From a checkpoint of a small transformer trained on Wikipedia.
Architecture: RMSNorm before each block, tied embeddings, local attention windows, gated attention.
Each number is 500 + 40 x the weight over its row's rms, rounded and kept within 0 to 999. Layers, rows and columns count from 0. Numbers have three digits each. The size before them is the row's rms in percent of the matrix's.

# layer 3 MLP up, 1280x160, rms 0.242, rows 1143-1170, columns 128-159
099:553574511580426548500547409460491503610496485491498535508514520457537443517516543526430557469539
086:429486518511498487445508452460602505508492449494486546504482521505425470526482493444564494545430
102:510445519483476425493426436461523539502501508503444545574544541494485580459564468475546456443477
098:417544495518464520511473463536494497463503505472535483458536470555470474485528460539471491434491
107:540470508533495538461437508534490525491463451510478527481504475485525515507456568445481478519578
105:601569465557390460512485472516482508489459551522472521422490422540593535553463516519512466480455
104:464538467436542489476504532497498535517469419524513512419543506520509551535562539586506458528514
094:490482552475461536524551454513483522513460521497475498488559499491524515451447488542521512496475
106:548580560521503519586466463534523498502487477509484533476529524486507522502528502455573474489466
108:520537521461514434501540572447458496492561450525528503510521487593453438420508437442470544497470
098:438536505472487521533469518514522518444446478495494513388492503453468437464433442548505580426440
104:479513477441416472469466529463451486601488582479506468507456544467445553520534537380474455542533
098:444494520529481475468564502528531468493535514582462519539504515533505576516505542521537493532562
102:445541507575506482506508486402450536419486507510432497563561523444447387491557504486519568507498
099:467489471500440598463612478509529512484526517524532569456487479524508491572522561573457516516500
102:452444543507477546506451554488484515497475504498508535491495413485481491481497541455517490543507
095:496542592541487490454515453487513414553555463454494504562506500564393442529526507428522435466451
102:510526521484497549532495454504513471492497472468538486432494530462549544501492500436483491466571
105:486520555469472519482496364493477528474491491428488447518412470570533531484510466559485507481505
105:416492562493462480508560588564518495465449508538521491488511489518435568505535525555478473478514
105:483484547515528407549527478464539567504506444529448470524505503470513507531462410529563533509536
107:447595521487554444547576513481508499470486487500527570495458483497518457508507490505487524533585
096:499553548481506470523429484507481409563511445586435446564504518475563498547485455492480546506562
101:476532484550506507473481544472545562481547495434520511422442460531539503450525490493500569557501
105:530512509406554522526454508546466548404497506525544539558618493472494496509580517487501517522472
092:551477487540492516514443428542533506499507561467507538497489485541481501489507453475531389508491
099:553507515446485509476491599471478507439484413466463513512469506470558550471478451521473461482460
105:537405479510474548465498556514499539531486570520442432438523467537556518486472509494501425591472
# layer 3 MLP down (transposed), 1280x160, rms 0.0421, rows 1143-1170, columns 128-159
100:483439505554542455463481578503494549476405534490494445515542520494465537508540509480486471475515
090:487462531469591602556522482445445488514454451520499497515541553439517531540438505523502536470483
101:512440515560515511561506462494455533510549508458414497528562431492512556550509488497473549453436
096:508497499435405417521515560418558478436496463433534513446488456514445574507433437492424548481496
105:539566474489416517517462550503450462501581504590528468559533510551526587514509491519480548560482
102:516568522498553485508522505495557559482430436524531432532490467510523477517510497503502486486543
106:523454462405492572467476492451488502415490477477451428570455488470479509492511468520515476452544
075:461501486453500490484454467516574471524580507439558487521445522531495504558547489543484438523530
107:633528511565552538471452536491523544499431504411478512434457511481483517474540443513488478524514
112:506490431465514466439510549456465462518441465476518618513469501481495463499515501501462487516517
093:512420527533528514474572480506488524505595468569460500514448525540508447513440528539398459488467
100:477423482483459554426513492443519555436460554478432548564486483497553496434504475471519465532534
099:521520516513583447441505478468465506481507501516465478458490510473465528503505461559455500574487
098:463473565472490541492525508506452484520485444496428435633588483511520508511488574459517463538530
100:473471562447446489463516420516541444490562494413456500519522531503463489469534537493519508567468
093:487532491495483490484521513443483454493515496473427405450503537456488466512457494552476543613469
095:524512506469555567545471494405508541390457497433525553502528533553530411513435505517495516486513
100:554478499510494531566512538510491457509450592498546508438495461481499565534506492469510526599467
104:458512517501491563496477553551522439479416451568575418463450509398493464510451462534505508542529
105:364520530557500552471514465397449548451482479482537482550432533575435465453516517489470540519446
106:465470484460522559550552399527415452477533613514464607527535548536580530489442560508488525560534
108:499478590425481488510568521502436538484541517487503462555473493449487475466553532435453541534449
101:522523544536506547463426546523396495492464540495502464434494496470493498408437540488456453517508
101:521499535435463479450574500547480548513512498512413489543514477438530519437511432472513538449463
104:481498453557469438504435447463503517460542495438581468499540485520499504529477525520458459484511
094:514513471497547549553539493564517506528475463502559467440478485477544469474483495527530446501487
102:545458500522429528567483479466475491537549467478461602441548523444514468604474515541478568504532
105:492581444512501468472495471510550527541492556451461509503499512469436531487515551445489476461496
# layer 3 MLP gate, 1280x160, rms 0.236, rows 1144-1170, columns 128-159
094:491457516529512423500520551586425441515566496519542503472531497493531491496522509471461450434530
105:463517498451457484578541531497494538523457549484504513426457506456488467447525403496435537526487
104:512482504557450456538453481511546474425484559448463529516514501549467500545450413434411554524472
099:575537490551517452544546472532492432524479465486543526455568497518522467557515561483472517441551
095:508482512458519548494373554515519495487508501501513431533523499446431485508507461464456501418513
102:558546541466492541467478516517529472465496503450476472541503505515550490457583442518493498564494
083:525442513433468527495498489454524470492553540418567444459531474497482495516519482557473479500480
099:404491469568513498519475509460483452511466476553555519459477485507463402475573516489493481495475
095:455518539525542454481428499542518457510505462497496451517484470519492541513511561522490519520482
090:531525458520526544565553548544457502513499550489532469485469510537499531507515469462426464551491
100:552516489503426398514482457539513491486498529445499463551536544504498522555556464497480451488508
096:497465491559561490502492503486477511483513499563438440527505550473510477489498537486553472521528
106:433478522505520515445479440531543511496490476573457458419488532442461451471526549477460542505562
097:520491488492479485562493492555610498476501464541611445483483497502434501534428589537482459561549
099:579531515518493464495485501488448493602416569572552558461422532585530435538507461448483491483523
096:412486501504527504531508522534478430496577466490498465558521536505415465526523527486536473524491
104:593483502430549530566583496580461518523463527490540498444509460435541515449560474495555450515507
102:463445507525525457498462487522490426550424535549526484460452516516481546535503499510511405523582
106:433488538527461484499441546477453498459509456518520496501445498498481545531471499541454587537502
095:478531466449513573518544541556434378497547482480475483504503469475563477511478592487502491460527
095:509577482520545497487510527422537531483567543564412555501496512518516559534446541522500482484540
104:475602559548573451501532503479512474518441470457517590525474452497436457496530502488514485461465
102:479518536500439527482508443547491496488459449487498516523531484508473496501465487522481415517533
102:510507526488527473467455455540562522433514550446588450542547472448479508518446539487495530469457
101:470557568428475444499511502552520499475466511484428539507508495483421504515468550478506540438421
101:498453512527564526440484458513526424545445470528515466531578492529474607551466532486515452536504
102:548500546511557492511407472561485499551487528569514508567520485448475479542621476556463532480514